Weights of a small transformer language model: normalized queries and keys.
Each number is 128 + 24 x the weight over the matrix's rms, rounded and kept within 0 to 255. Layers, rows and columns count from 0. Numbers have three digits each.

# layer 2 MLP down (transposed), 512x128, rms 0.242, rows 176-225, columns 64-127
134093156104166101126134149092129103131138153170153146112169114090106117137113138123145166119095098110142107153131142105146111137137165097132093141119110139175153142141097158097143126100103180
157093096150125122138130151135154115128112114158117134121153110176113125124125087142100107121172162133070126153152116125136130120093142160140130150134113183120139119081121148117157121102141100
127153106129141090140117134132146117121135144110103131155130087150161115117127156129122139117115131077116094161134092131171147110110121106141111123127105079133095131116131106099168111106124118
119082124120120114137139126134166153166122151166116104106091113091126138143111144146128104135153158141099175121124104120126117105116156151152098104127117116147144119093146104108092111147131169
134159109108163131167101146129169128126132098137114145127158111121098106147122101145125144123146120150105105137127138140088106111096136135157109151126130098099137110162147119123120135128113095
154172108119132152185132138151120176150112091156122044115135140121121140114085106161101127138135093134169103147153139127080119145125129141120176118119151142163132131150141109134163114150137180
100098152136175121088141121098091123155102105172176167154130124106134135154083135102159096130149108164131104144119128101117165119108181066072131106134119136103169082113200126149128164133147111
137110160120136109124140139155118145133140118129143096123107142124142124140132127173150095126114127133099137177086124156126107121112118098111142115148144124125178128174116149136177140112123099
106148140126128120113211132151113144122113124099147134111114128163105124139134167142136160125175150084094113113162121142126132136101150113082136095099126163135124114140117138143161103139095131
080108154156162112143133130087137129141152164148121119102124113111134118132134129104140141135167127130128134109159167185130125133115120147121108110104098130130131141132135146113110151125138137
104142157106129116123151121134161121146143091109160044109158117130140134110122177135165116158118143095133126149168100078140125128087110146162140124119114082106124133115149131108135159125101120
098171072140138188084101127132135152127102070133129162143169074167026098161175133117206107110091083116069112110141106095153165104125134149152106169126127074117143164145120118109119030159163125
131124122115116113103110107177123099107091118139136109101175144120121078152160113158134123132121123125103173136098163083148119113161115130088178114152154100159098212167123151182144096118129160
163123121149143114167115123131173120117103118134130119093152151136122129144187140147121132144142139144136137110150136086095158116137117112106130111112112108112112113110147125160114139083110110
166102127150170130114101106097158104126139154126154156152131171133091103144134127130093146114101159110139153157171113125094105132134145157160114121100128128142146135126120104189135123146089135
147136146162077109111145179164070130113085134146171104110100149161153149108146092105161173168114194126113108109085153129129119082153145124098148131143129095110123117138168133123122146143187159
152146137183118137066126156191113173133128121116135153143134130084135143115083148115094136172131137088130174129066123103082089145148126127052152063124169142165114137110131182162114104157121150
147115175119124123156141127127143133132131127138128141135141120162151142127136106123140127137169119116140101142120120135153124124128134144141132135135143137129132105105134136135137110095101126
133119097125149121131133105142113069134141108116143135162149098096131124106115118135104120118144116108136107129096118124125149112132120148109120131139095118130115125107095141138120155132127108
101109165125140175154061149173132107130156121094112060085129126112176106148091126118145144171135124150131140158109123125123123174134095155162151144171101172145101122137133143109123118122178097
145123122134121116166124147116182131144144119133114147119142117147112128183131162149129141126135126127138149165128107108148132116117119133131139140122105149170117134134114150110132154090139119
119123130113132092125102148092139099127125093112127110131152137124128120122122122102150121139119165095147100148157098114146103078150130130137121126120168129101143159117143115117119122103121065
115129124140139086144151115142130121107147082116158132111119120136128120088116124087111155140152135140133146101150145128101154133140142138178156129152140132148148147121125108139167119085125128
137147133122115157148128138142155090124144119127100121145139097122120142120143127148127121084113100133128179128129114121124126126136140127181084125119149116082126140111131140107117067138105099
142146121120114123133133130161090111161138159172120144119087124105147126126149116104105147124090117131154123121126128137137119113116160111128132086102117112115153125138138123125164135160142146
162111136083127099156113095151068111160133196106112102088160095103125131157133128109120168107129131121148107073073124051144124094162083135175114130133118093134117161130104173122145086072159135
114144147127096138101147130123154137142144126132101122125139135144123098098136127127151104145131164129103131143131105112110105123129101136146146127113117128111140123121141124119118121131125107
128134148141140135140149115134137110122140099148135163135135113149098125124145139118105133140120119094114135146122143122141107105122143134136145137125094121142112139119135141122112132087126076
098150098115138115140087125179149106161177094169143133129118118076173116150106124141111129158096099123099097088138149118143104090089110129100118127075139126182158145161181124146124152137131103
110124135076149073126133116143165140142165117127135115127151106138084127130102134124105100127126159096097099132069147160161144142142115139171122153112114106118133148128170092122107110111128098
121114151119139151133120110124142108133111123140129135123160118124138174085132148143111139124152126112134090204136134122155124140131177130162157119130148149148109152089122133141156118118102162
117138101118128105089150125130136135116123124105149130106110097149100139126124110128120099094156151128088137138167132118089123109112108131107128105143137139135138112132156116128174107082143090
180121068114094119175161192134103169142143114107129126129122131117146148167108151147136154104115146115139123141089112110115090153111152076174136091094100086120162144135131132102109125086110134
109119114149187177187147152108168098101145129165143108130098119103115152122127106101199132128065124136119076167133148158076125134240155142149119145079129117105139151112080155123116069117104111
060121163133139152143126160115157128112126087151123102139167110129112164154154113111119164158133151107117144127096089139127143123150139128071151130128143108151169135129095116090133138129131119
142143101147090124072114224165184098134130114110111163145108144181113123081157194153086106142103144167137140147160130097125049136143137123173123156116122094129139186118107132115146120102155126
160144171156098131131128103134102118107117123132101152162119175133082092176164089133107117131094120170096110149154066063146174140098109151123131126074125104146107133117179162092113141097115100
092145121124112144147150131152135128085098154146082149103115102097079147094153122111115133106115173144175196175130141085109148136142122074119077171109149129168144155161121147137125165075085102
163138147115116112123144093101101102129098102138129115124143120116133150115123087141093129147125077146121114110150142133145111114133158117148104132155089146111104124132134131142155091059116078
114106131131176155124097131115120099117109145150139119160148115112147129149102092125131114107126121141106099137127126115131136147150135153150117138132124082130126139186132116143155098133141065
111161101155107095127093095147120158128138119146170112106118122179155119142158128130069145162135155138171103133120060135121138155111129107155176091151134150079154111170137128106131132146144124
142188150134179077140124158129190092092156146162109141101159108189108148136115125138120167117171124134129105146160090092119117091119136112117106139128156117101126139145143129164132095145107109
164157117119133127161152153146164163104137093102136138104155156121090104150099124185110140151104116100185115118152119075129145117140134120130126162174160136186129135123153136106130113103139131
107137145104124127130126142133126133131158149110135114124136149144136125110135127136133141138126138147136121129149120118154148124128120160169113146094151136157117105096125149134158086092112148
140139122114055147135114174128190148128112085181146092112150150112168144154105150118127146144104200138122101136138105168158123127142100165133149115104103103127130131125144122073064110142165125
078115141135122146126127089149158161107093157128109105134108179142161089146117133167153131116156158148092201113098111136107162185131123163129122156144117103116119093088172109129150087142161118
110109124159106147139107093167117100134134119082099164120143148130082114118145102136117116106107111118135137108120136075120147135113052121134111130156097125127097168108118107112121145139139075
129119150107164114092123108107115108161127111166118132134119101154153143165187129130109152105058101163115163107178136094109123107146089140137098132104140150139123139141106120105119154140122114
125154137128147128108150133104139130154101101140148143130195104102121098119119105090128122137118095128146120109115124095144107136118153113140110141103092110146113158140078094114114115105139137
192120117114147156165112121165137099155081189147109113116137095147166113134079124155140119081129077143109140143114123061142111129137150150114180148120110080110110154149129135141172097106091093
# layer 2 MLP up, 512x128, rms 0.284, rows 177-226, columns 64-127
187104118106150109164116155159094149113159113169140144115166130115095138165137061174122116125135129126085128097122137134128147096095124170114146127153152136126120119115105164146187153099124136
098125084107122140136120134135114133095101120125108121089129104134100093118140106128098123126139129181147130119124115115101110141143132140135143167128085152074117120114117137110119131123126143
115121139142116135164151125139130094144119098124129151123152131149145129146124120145097107152119097095124112109099125123142121111112087147140125150135149107111117161118127135138131100115143150
119113111157126131121134114114101169135119138158095196127140116110132058111107110140153113077125139170053136090076097169088105135079133143149179091106153100049150117136162109113110152131144118
106135143132114129127148136145146133137149092171116135133154097178127147149085113135132159117097118135138120107127118145115101093126141083105116120120101137129128162109128123111132107178101128
101118138140092142142178157135139156142123143149154140096115136137140134103141090122123125121136129137127135141137147103119170132129112107127112127117096162124114128128139115122151121125171157
116125106091128137115128157141121129119159162097120146120123103128095164147138142106161178111114146185125079078135120047129188149118140154131100170109121140113117120136191126124094130085166176
137088132081113144152137127166130133117125164120154164156137159157106119176106116117091120169125167193154173160155187106115143157134147136113107183152100101134197128101151141170091106118134143
142119166131147127106138128122145126140110143106091153151111113127124106150117114128116103119108153155145083119127129148145090089140124103123135137178119137120134111155127135135147114104153160
137139060115141187092162113146123147117156101130141114136159123136131125179087171120128088117096127101145159135154180159126168128141068157137131116122116117117117161110111106118154137159149174
146129108166101189106123136126100148132119141094127169146144077145098112147116141139178107119150099116103079125120148112171121122161121116076106102161104101115098169163151147125155086170161078
129116103104122120089119101125131133097106133112128094125146102138160080159146075102154132108123127120092112135099082117123096142153142111086153108133133134117112182143127125126130148118143182
108116160149155084136095104135091098139054137126092129099095140096135127111145115108168098106112122139134164105097137156135118111116148131103139081126158047061076148100218084095123127157146153
144125132133110126111134140177098135163132142117124125118141136141138169134132138130132137133093102158146096091122162087081127132158084123158126086118163164138171113134161131125121104102134170
123120128132128154121114152091091156104108142126133125128117139088150151117106144065147171143129144155118126115082132152106125132132157147108120093134113119084120127098123124134121123129198146
117141106114125132111137127148126195082146155158144096113131102111128122119108106157115133160128129130176086129127143132116139161112122155160128122109184137138137102142142124167157090124163096
100135083148099115060131117122097156114090135081135078147100132106117138156155150167104134118089134128136176123129119147126109127149093110088123128135143115124124134150142088145095136132139167
082136123157133103140142131084138139119129140147105118109100120153141129143149149088154192123138145156101126090109140114139151132111096149147138139136130110130133122136134110136118110123135127
095138163129133135115091140163113119155119144110156113117121158146143074100123110110133102116110128137116121130140110122127100131120139113165145139147122137134158133148130150115132141151127133
115114147121097142099124134114102147136112155181150180116096115109080133164120124117120165129128126136153097107105127138129126131094109119101115139144140140162133128142150124075112128145142117
115125139131069148123184108094107171086142092142184137153127148144137121172150138104070142072134117143131183126101168134160147153149124117124174140152154157103160106100104112148097153152157130
142113132134112088111156139100126136099116133108176142133099132113123136119154111121112174110137130147092137088139169127121123149105123131149152124125125164085141159152111154122135160115140143
085094140111115150143114150121096137101113158102101124153164094093150148103130146122151139137099110104109182101099115108115153072104134176105119120089170141102139121139140144129091114132159110
146127124143137141115132122129119144110121127136126122117136123135116145124128136166138117149115125107118100117114120146126124134116110124124145150113137133127138133126128118116120118131142126
138104155095104113146141115155073128191152166084125130143148140110113139209134115123122192112081150127195127084084155123133127090116101103129123153123168118131142208145112172128128139131126116
108112122115095154096193144116091145104115123156200133153127124134134174120120118134149148106133113163175122102166140158114131088177144097065110136120170100135150098144115122110116159144120181
109132122094120137144125100097103145148122122135150124119117122096132098132123129128131111136112120117141123073129141134129116141132102101093113063122136147155145100142125098091121123139160109
121104133113112123109120131114168124175147115149161126127107141112159128162132141140112117112117163115106123073121163133165112136108099137103100124079130174151154126169130146127137143146127128
125146158155067178144093134092131143147143180179096117103119190088132120171138124154114110103135099187166112096132142122101138146081132129092180069135119185141070086119077143127131140113113136
119117135127130119076105147107107064111176145104133115124150112100141123155130121150136173149094141141051177179110140146148087159127126108109106094157130097141101122125137140131150128136132120
079133172092129114113162120117148171143091134140123154100121108146112137130170120155121129134124135139108142110133168110100149111119114115116140140125150127133157098168144142131131103110111102
130096112133155130144155197113125123118140105108150127100114146092161127169121118138128123156067166133210062180128120116103130149081115085172160142132123164096156117110119115172107131112164158
117094122168208122118106129088169113087142187121204152173097094128149143135114145104088124118118136086155105161089138157108156082163144154133124125098120161096151114173088146135125174142134117
071111170122124108125179152113119119117133120134156104119123116123136151125134126126140155123139153107082125132141133139133133150121101091118152113129145121122157135124105138106171138154141149
163085156133118166121101183146120101114100143111092122101100127129072116124164117185135135142153133132131101116102109135130083123131148160179134151119143106146087165206143118134176160109115188
161117139137082130119099107156113123090109157078132149129134190121063140152102101097123141130075075156099133111171060139109129139110129115115124163135108096162092125155150182118105140119119132
069127089139122134107159062125136157128107127104095151136122083110055189146142124087132136103127172157114143159116104108142160170116115066119069155136131115157138077121147164160167157118110138
162094165113116087118110122140086155080179122157108085073130124076130135135074117164077145164129121110106126120090105129169190138097125116083151153138099113134100067167090042167106150151171153
107119111105114102103156136156117170073089124128141126135137114128099117153199159117145131130106124138135111115093127151142155075109116145088104101124161118105069123114081109126125146154140143
130108142145071136072151138126111121163160129156146147111143125161177130105118137118151106088128130130157101107130162114173130139120114118116122130110123163142129113152126145133159144164142147
120146160127111118105140141174159148086162114166130103112124101157084143160131117079115166161101130107160117124149107139118172092133153097082117146132128132044157088137161086128130114155141125
128132146140105128112133128121112110138128144156135139123168112115149128164125132116117114130103123177131204135150157138143115117131105121135140112120108145134121102137117110108114142152114134
157128111136105123128138128082130145128121168132140120150114103077114129151192090159131139147144189169113110143117121150108106129124110140133148145171142097130154163148145129158124136107120142
147116113117114082115134160130115139161127072154186111079138063101143096132117143126128102114141115113119128138137102160112123108150113116106155119126125124124117107115091130090134125155133138
150127165156144158122142109150103137152153167146134112121131087136120097128116129142100141142150138113132123139092106124112091122135148152106101127143141131146132081105073143113162099087118120
137119075132156093095115132097144134122113145130161097100086103125149125117105106133156137165136097119114109104169120151075116072123135131143131132118140142134155055114170109113142091100098161
095076143110130109125170149131141155122129125147130146092058160129143125128144188130122171090130131143134114136152221136118188116081117134173114146132109111145141160123119151154100179147165127
135114152125114099084083137093087144145134141141140138140172052122153123117128082119159095155147127105142112119105113132113123116069119133145106097137138086137160133109148116148123124140147119
110088072072123170126126104194138170115148109094129099103166108126133083135089120120092104139125118091102135136132158137124125122112160149087119108120127076099138086147137129128174115124113098
166087134129127091109132107104090095146130144107090126105154157147091167115139086099074087113144106130076080111162100115104135112152154131078098173152130104089147139151115120101125153135167128